From a checkpoint of a small transformer trained on Wikipedia.
Size: width 512, 8 heads of 64 (4 for keys and values), MLP 2048 GELU, vocabulary 8192, 27.3M parameters.
Training: 527M tokens, 8048 steps.
Each number is 128 + 32 x the weight over the matrix's rms, rounded and kept within 0 to 255. Layers, rows and columns count from 0. Numbers have three digits each.

# layer 2 attention query, 512x512, rms 0.0624, rows 152-251, columns 320-383
140119139169114167061154118123103132088102109114139098154097105097128164111121126102133100084078169121162142116101111177162176167144160123086097117134149164155110110127130201172119122095110107
155140135108090143146126099148097121142154098107129100153119115073182100110181061156127104119188102118131134119172168150117122143189104101140099134106110140142166092121124123027181179112105158
159096111138082102124192133147137126145105095051153146138120110165155149117131042147092098141152193127083132091125090145109183122068146154171063122121129198090143121145154145131109163112101114
145179134119120156111150137081150080122110131155118125117116171114147139152139135113156113157115091173170130110137144134157126095134141130142120148076140109144122125141140108132190142122091164
122127090141211190143110126120142149123143130104119078186127116160084132123106144135128137089071161100078163131143137122156129192089071110129063153104142125138177137161104119190142130144198127
094174141131129147111134101143127144122137135157133175160160255137124110130124163140083127104065070078171132135133109136162179196118135120135136124162126144126125157143169173136153112104142182
118145118181184164154142168159097126112131144090180147132120182211159159163141111158147128164100145100148110097117112159179141083106146177131180129122128144088126140126137102156120130116139194
171107185139189092175083133096132109131120182119099137092160122169149113137146082136108107131120159126095117176106108116132053180181122106145141110167136090129155104164111113138146077133176079
110112108168126069144138159112129134145111115118177095078159107122137112114132134105136148116048152056203153150125117125117146124140166135129116154099097141108096130128129132077163133110144146
097143105152174189156092124157119159139146125115090123117176204125178145132114121092117114085062153107107086125122157120118097090144154105134115108080164087145131116111094155108137128190114128
157157114130151089177093203179172143130128172122151128181122091136125138126129105130140098069169120085111181141118175115104160126129116178060106157109164111102122125155114069113107172090142137
127151098105143143205149079166150112119146111146149113115103064139171140187143108139111172122103155165114151111101131123145132141080093096068121117133132128139116068080150141136173113159106162
164136112124110132144149087096136122111124162165095138127110143123083132129057107154195095118198122134099112107130134116194173110145100164135159142135140162089125090081128124117130116123135127
112113105144138160148120102106151112142104135144155165153119098113103155180083110148105149119151097122149130124149131152113120097114142158136122123114150142157136140091112139125106133126140147
153041136113085078125101112148120069089119086095074157149123126152126131079139130126113103098111146156164170154144147118119053068192122164117113134146172124149126082130114090141098123131102091
105151121150180165111162108112094125140124099119080124109132142122178106117129146157130141119140088142179158110135131126118163165163116110126095130139148144137120145107131124133168168098084196
092137116114129122126152148132125086147145087124148135147131103129140106134150110149181134117178147201144107071133122143103083126119090108131130138122152162098148103173107138145109161177113146
131120091125111150114097096136123096102121138120149138083136147128115138143124161149096102089104145099157150100155165148154065175146128152126105117128083128112127080177132118117122100133117162
174078128163165130091092169137186141135114201106135126121157053106133176179177163127153127145077097053079109163122089106136108087063096098130157145121138121108130168137118102084145100166124114
124145128116095128198044155081085158131158117148112137069166187127089142133086113127125150171137172135183111165104133120108133123119079094126126142160078162123166106132123159081150169126115106
178143117115111098158160167118159167138126132130157098164124067115165174128150131132129101164113120120108138165097099113090178129082190178140233106163120130147158100108103072156117135152107117
132169076147127163109156104167091110116134135095092147132136137175156116168113108110147132155187152081118146076102124135125105138157072128151057129077150136134077096126125100129154125118125098
169187174087137091086163162140122209154143127127080114106162077087093087144120160143071108090041080120196118169148140103109168094125132082139217102155137156167112102110141144150177110127151081
132150136148145128143178136103137126140085098161140167121116126153118167209132131152160063138125095155061142148116114141178104138137116168138089148125119101120146081093119133146074162132148155
126117060195103120133153128138208145115086140152131117170112133148112100111089095141141135083185106167118157168127110102155096117134177118101059104175074171113103102105099118092107146095128137
140170128101142123089107055127175090127102110112133112151164170165142120102119114177112127082200129134110133101143144141096100066103145159100070184097141102149071136094111116150095143119120097
138049148156153145157125108125101201128134147071118118100105132099118091109105164121065171072100146104140126126118112125153093091133072136167123115150094118153138132102145108119154160188126109
132171132143121115167169153147125051137119090148153091125144122156131114094146152101125181084149126146141125132155157152114124155178162140109142113138127121066107089109093099149049119133165191
109115136108130113131128177147125143129130127111131153107129111144164201135170140117119148143141141140109151149139125106084138076143204138110107112119091080112136118145122139188105157134120154
128172146148171135125153110130086149106131093120123144194186148102139092144111133146131097172097174114156093116100144103155147168153181190142152104104125109115127126214126158156102131139062139
135121140125112111142125106143145045138145149125064105151094173115149113146117116103120139157149132110124114099112146146129105147105124137176149125124133127156113162144152117147107099104094103
150090088108117185100103120154163161105138157138174111159108126083161087134143096153104157133105099123070102125123137108146142148143129121116142166108092170135136135115110102159093137135136089
129154133111181132183141076080115128126150163115112112201128171115127117102145148126107166076145101127151085127203119149134168109159061166131121132082178143136102116087105123183126142071177172
082133146158125119028133106117157128136137118129135163156114125125157099162149088110093118115127000193078147129147144148135184105159168108169159129136086149149126174158142119199133099144163121
111118121134158142183112187094123159147125114144075144105145122136110162156116161108125116109071151109138068069142104132144071126142177105102161130167072139115103149118123142087095078201102098
089102120136127128143139159153121145121148118121130086096135107109128134101102157122119129124142104072171128176146096133122134123162082100095135103130148157099148077116106109148164146138125109
145128094157156163107140115116145131104122097080159152157138078200138083131125165138139156144092116111133148159074118129085181128113210154125079102098125109160132151078157154168137091134144207
154164133104161134113157135104087185133121138147116125177112163112107114062101130121130123128155113105141095107133125151083128128188076119140131146053095127116076077138173110160074155098165117
090106114118068190096066079131191163141151130113107139134121166121165166168102111144096082153139125110147092125137129147099175125122181065096070153129190072121178136105125150122117138139145093
115133133088123122119097119147108073172158139137116134137097075116143119053151135170128156108149061137144108140130163093098095141124089157109137123112122116114191137125115102067124112105103130
183237114158096105091167112085127194129135117143121114131151102120136123134175144096159129151163155089087197089092171132128157154173228134121095131122139108120122157163123054125100151115091112
112128111140090175132091167173124132113165120106101115160135154158125143079114093152146120141183079054108142106149126146128124075157128108126135143124103127155087179130144125160142114149105086
126068153152224135147144172148198131141094162124120160109121084156125095097114137104080147088107140084127088182109120123105172119150136158132123142109087119107108081080154168077111106183171167
159148146084102068105123120141106174121119125140127089174107111122118120080100149128076160104079183184120109127131134155147098127193117151126069159127064154107106136187180165136142102122116127
155102102153175085132145151147089135118125083130171134088160136150120134098154048139132118129093104138141117108107100140124124077115199143068125117137115096158077101097124096166165130122086175
155137151123136096124131136142162140135119117162161088102095118065096145104166122136105087110146121166131151119103127140127109164099139140144083163111164106136123072093122104112099087169101176
161141100173117117173102073127114115088118111177170113134127085106094164144089107097133165136079126085039144140108143143139158084165129062112134141183099139085108115181163141150161152082096126
125182115089121148168077189088087174095160139155136136127124148131105114134113148130137173157131155123119122128106140170141056097101216114083074160146091086110124164107133130157144129170154191
194188133083079104128119115131098144132172145138171127101092069142166120145184117170136077150107166181070137159121168082128132141131140128189143142129107164108104138135052113155146180119177159
206129099145123144152162160098112171106106159089107093128139122127148131000098078134110149133148110110180157159125106144149168120074157139135184116055110126131091102097117127140122164068102156
150113128165102134181130115135045166133133102106124172127111072167132164172144109136123142071163095137161138155110148136121123113121145096115130135120131143150109174119169145096143154091106142
048187141124127108109154081078224130121119136105124176156121176101125169116164170129210139144093088141100125109096115139101114101077149120102119140170143109178134155129159148183113116088063170
121115168130135155142107095146138152076161171158097086143129123130134142189166120089156136098149129132104134106161153093184099054169133131170140138060149098156153180163139129180111079149118142
099092089184158135174161090150122097156150159084181158088116144128124154113108145078142098105092118044147098143160107140154171155143130113093104086137143165166139130129143148112105135115140097
129146113140061112168137111086072158157097159104143168163122150132146143194141181120163155107099091141096088119139081139141235108147123187044120126136143137122084130150152078144100170174030128
129090066141085145131175162122159112087169138112122084174130119099132106134088096124173145148153165168174155145080143153148151130153143211113124119103163151188138170142133123129127122122104161
120139120129107104117069138125134185150176146083119185072106111145119183151149100093140113149122119119187194115157122142141144147162141096066174100110198114110110193094117177128139127168146113
154134149110122187110073119117197132098133087186144140180159150169130149114131202119175148106110168106105131127100138100137117104117111108231115123173158126054129060115146055078147142103140098
105075079187166134130079125130138160117111086161129103116130156165100091167111157148166210126156094116116090194143101109151152114142200157127147116143088111109150149145121073115153100145170137
129140137170170101109103112123122138092131132115139138087128163117135129148143154109126121137098122175139156127195134128117170193130139098099165108137149092159139144128138103099159157170105134
152100086111095133076164147118108117160141137115116083168111155121138152110125094106141130106180105102108132112111117108138087130110092096178040132108061125110127033125146150122125139161141079
185130131156105110106130125166130118110116152100108111139158118074071128085134106126160110134126087159124097100144066104145182073154165139145220165155159109157124186175147129162116113128121152
142110138134128143093099174157117100137167159124090153164186191122111094104098159123138146122137020070078184177124138143119185134086103117110157113164169137148135177131162090176177118136146124
153151137117172100126109147138099107120138124118172087140167175134166132151125152084169103142097132167147164131174129107168143136147102104213110159175134143126116147103127109136089143163123180
095150145146123122118182113134140127124112159101164101213151156135118060127154149125111105143120111094104112089083089112123171129149044098178070117138100135128141141167162132139141155124135158
156084139201150194141154090115166152152087097135093151153117160136115089111136157099080124145148069101128154096105168129183178123085132080081134125135093155125166214135205108110108118073148074
111196098135159172103120169130095108128118111146066109093122143163151111151143117170164206169061134094118126114127117131124152096127158123103103129117078135144154098120102154138147127138085165
117161101078137128153145132124109174150133175138098167152122183096125144223160152144090168181124032119118113128064167087144096175053113160099131127123125145111098119148135104108165108123157205
111137185115181106123114082135119104127088134110114093140111054141090151116173152168185121073161099173086089074151153163126141154094103136102054186139132101092146204130117179139068088154117208
128162113067139116120116123120151118117131123149096103106131190089109133157141128156145114141123152142174115109147143108139107080072133173149137146093146113128098133144099178076156134150084158
114159107124087177133152086138093161118119126084100107104135179167118143116146120168109137109160126145137099143050123153130088139146190147128143152125126140128159146149122158082158118086114096
084157127111166194141119156129083089102127129144121171146171151210069125182157104109115120111095144139102140153118145113093078134156198096094137144170084142066107076158125122187094128150075117
121156127116103067133166096131111099149144118227162106143178129106102085115149196029174141145114099113164117169116146151068145158107106139112085120099103120120113086213138194115069148100109129
177122120157120132105155137157087109110108062136164180143144167105131114163129146085069135139164148171126130131143131131141150107175144152117117167128140090146099099170104174104136103112109098
147100124076133123094148146097128126168121183119109144134136165128135123150124131160150118103182122124151059197129126091109131109139090107130230165101169172132159096113105116157106120148159084
111140162127106151092146171083150184104123150084155114109141122134122142151078144150047127108137155137176157098128176134152136139039153109160071158134161124167127126181143174118163156155068172
129128092113163138146093115092116072096149143145071067180127110114126103094094126117133153094181125107148121121139112107152196185106117079171115127194169110122128074067158158193115131099156067
090175133146144078189102136131059133124116148147087152124108205106100143164167083170114094136086142068091098089076086153113068132111167184119095111086134128111145099129100096118161113156109100
131144139127148118112194090143105161144112072160098132129118146111141086151124171149140192134230085192131101145151145086153108194125117085101122160169117137128125176172143061107117113113137136
160111098161124133105114092099122122152126148106122147141092141134129123126134092142122171165122104216105124124116134134114162165114102136109155160097144141152141113070100195153140101147133180
087114110151129079099123122090083123113133163184115196138079171182154106161165131128183166074129091158163170132087144101072161126166150097103111112107088092137118113160116109130101131135144218
124135160137136142082147131168126147116104144159114161144115099138160143088125108133108144126155116098131161110109158137074154128206136139120175099082159177142141175082079114088115151086121119
113103054144134144127151170113098129109164143080149147144147164091130117116151091123126151138104122168094147185136104121163154143197161106132142140092070117162122190113157152165100105193180165
137194139115148157188130096126143126141130106149111111158157122090153098090181210118111150177123081170160143096089180098130107169123118118107123175175133086140101099100151192119128105133125113
140081138151166086110133089152104085152132070124124142112185114141146106113130149106134113103067168104118079102123115134125145098082214117125127111123121157087103155105096050099139156123089114
113115164113213124099164185200095071141137122099119145120157112146132147036109171101059115115067151148178116109132130098124185128038156114099089085138115126121127119162151144157121075143164094
097161141157156106080119119117100134120109174107131126135081132090184139114148135116138143104126128097143142127129140148148120182084104131104160123091094158139118183149106178102103094133103120
144199121113110110130161119113093072149152137140103105133060120089076181138120169105126104100123097158139081093094118172150069114128129107130107144115177141153147117097141127139153149139142111
137148130108133125135099113126133192152126130161149098137143110122130082061147093094144124174098077141134152086169099127108111148165120137119116137127123086151108129138104188135138117166087133
161125143196199080089107101120090068111112109178110058125155137111100156106128129095116137100086152167145096102094157122130158090152126126115145116155108156146127128105127128126142110136105121
115148157176102154139182110152115041141110139090139113151171088082137104162127155105094131124066121085148157153180107119124111136136166187151146103112137168151141126206124147060141133124118111
152143082109057161163128181158139095163144096101148081092170157115196092148107160096133121121152149097121140139127198116115096133091120155183165122117140166137092096133088141096149153127092151
182098114112091178161094158122149126110097139115127136087137099142148164127094054190172127209115126098139166096103121125083052157106161150095136103120120112117130153105084095112150161104093136
187144131131111155134096162146136187068128137156114149153158126110091126242180169130130102142114054116175099194145142126093095089091165157132123132169098145092139119180171101058113162127148046
115185132169154244171144115117079110133139125084121126145085168140131140127133086141132157094138129124132146115124114125140186101063111151092150145121131159114112150104103115077130156187189195
147118185119142138116128087173125167107161102143045119088091172105105103161148118138182166168136117089136139137128122134111192127056112114101161141107152079163084067170105123120112119138102159
139207126111172099132100128101112122169149090159093153154136131088088180124144105089135107170143144180105079098178118086111056138196123163091190124085140115142137116108174082073100090117123172
136130150124179101136173168114117120140124154147153134136119105160045127145093142113147189098098097114137120135162150143134147117072134128131123092214087148129164157153128149129100157084153107
108103101135178148074168122109125168123111153120104111160126094105083183190100085149150134154109136104107090167118152129122148151112124170082187150062161130110109069099102083125154112157098053
155150130157134113081173086099084120156109126100105131143118050159145159125142127142154094193137122170123164174079140124082113161191126155123174135180113139116113128161103088211146116108079105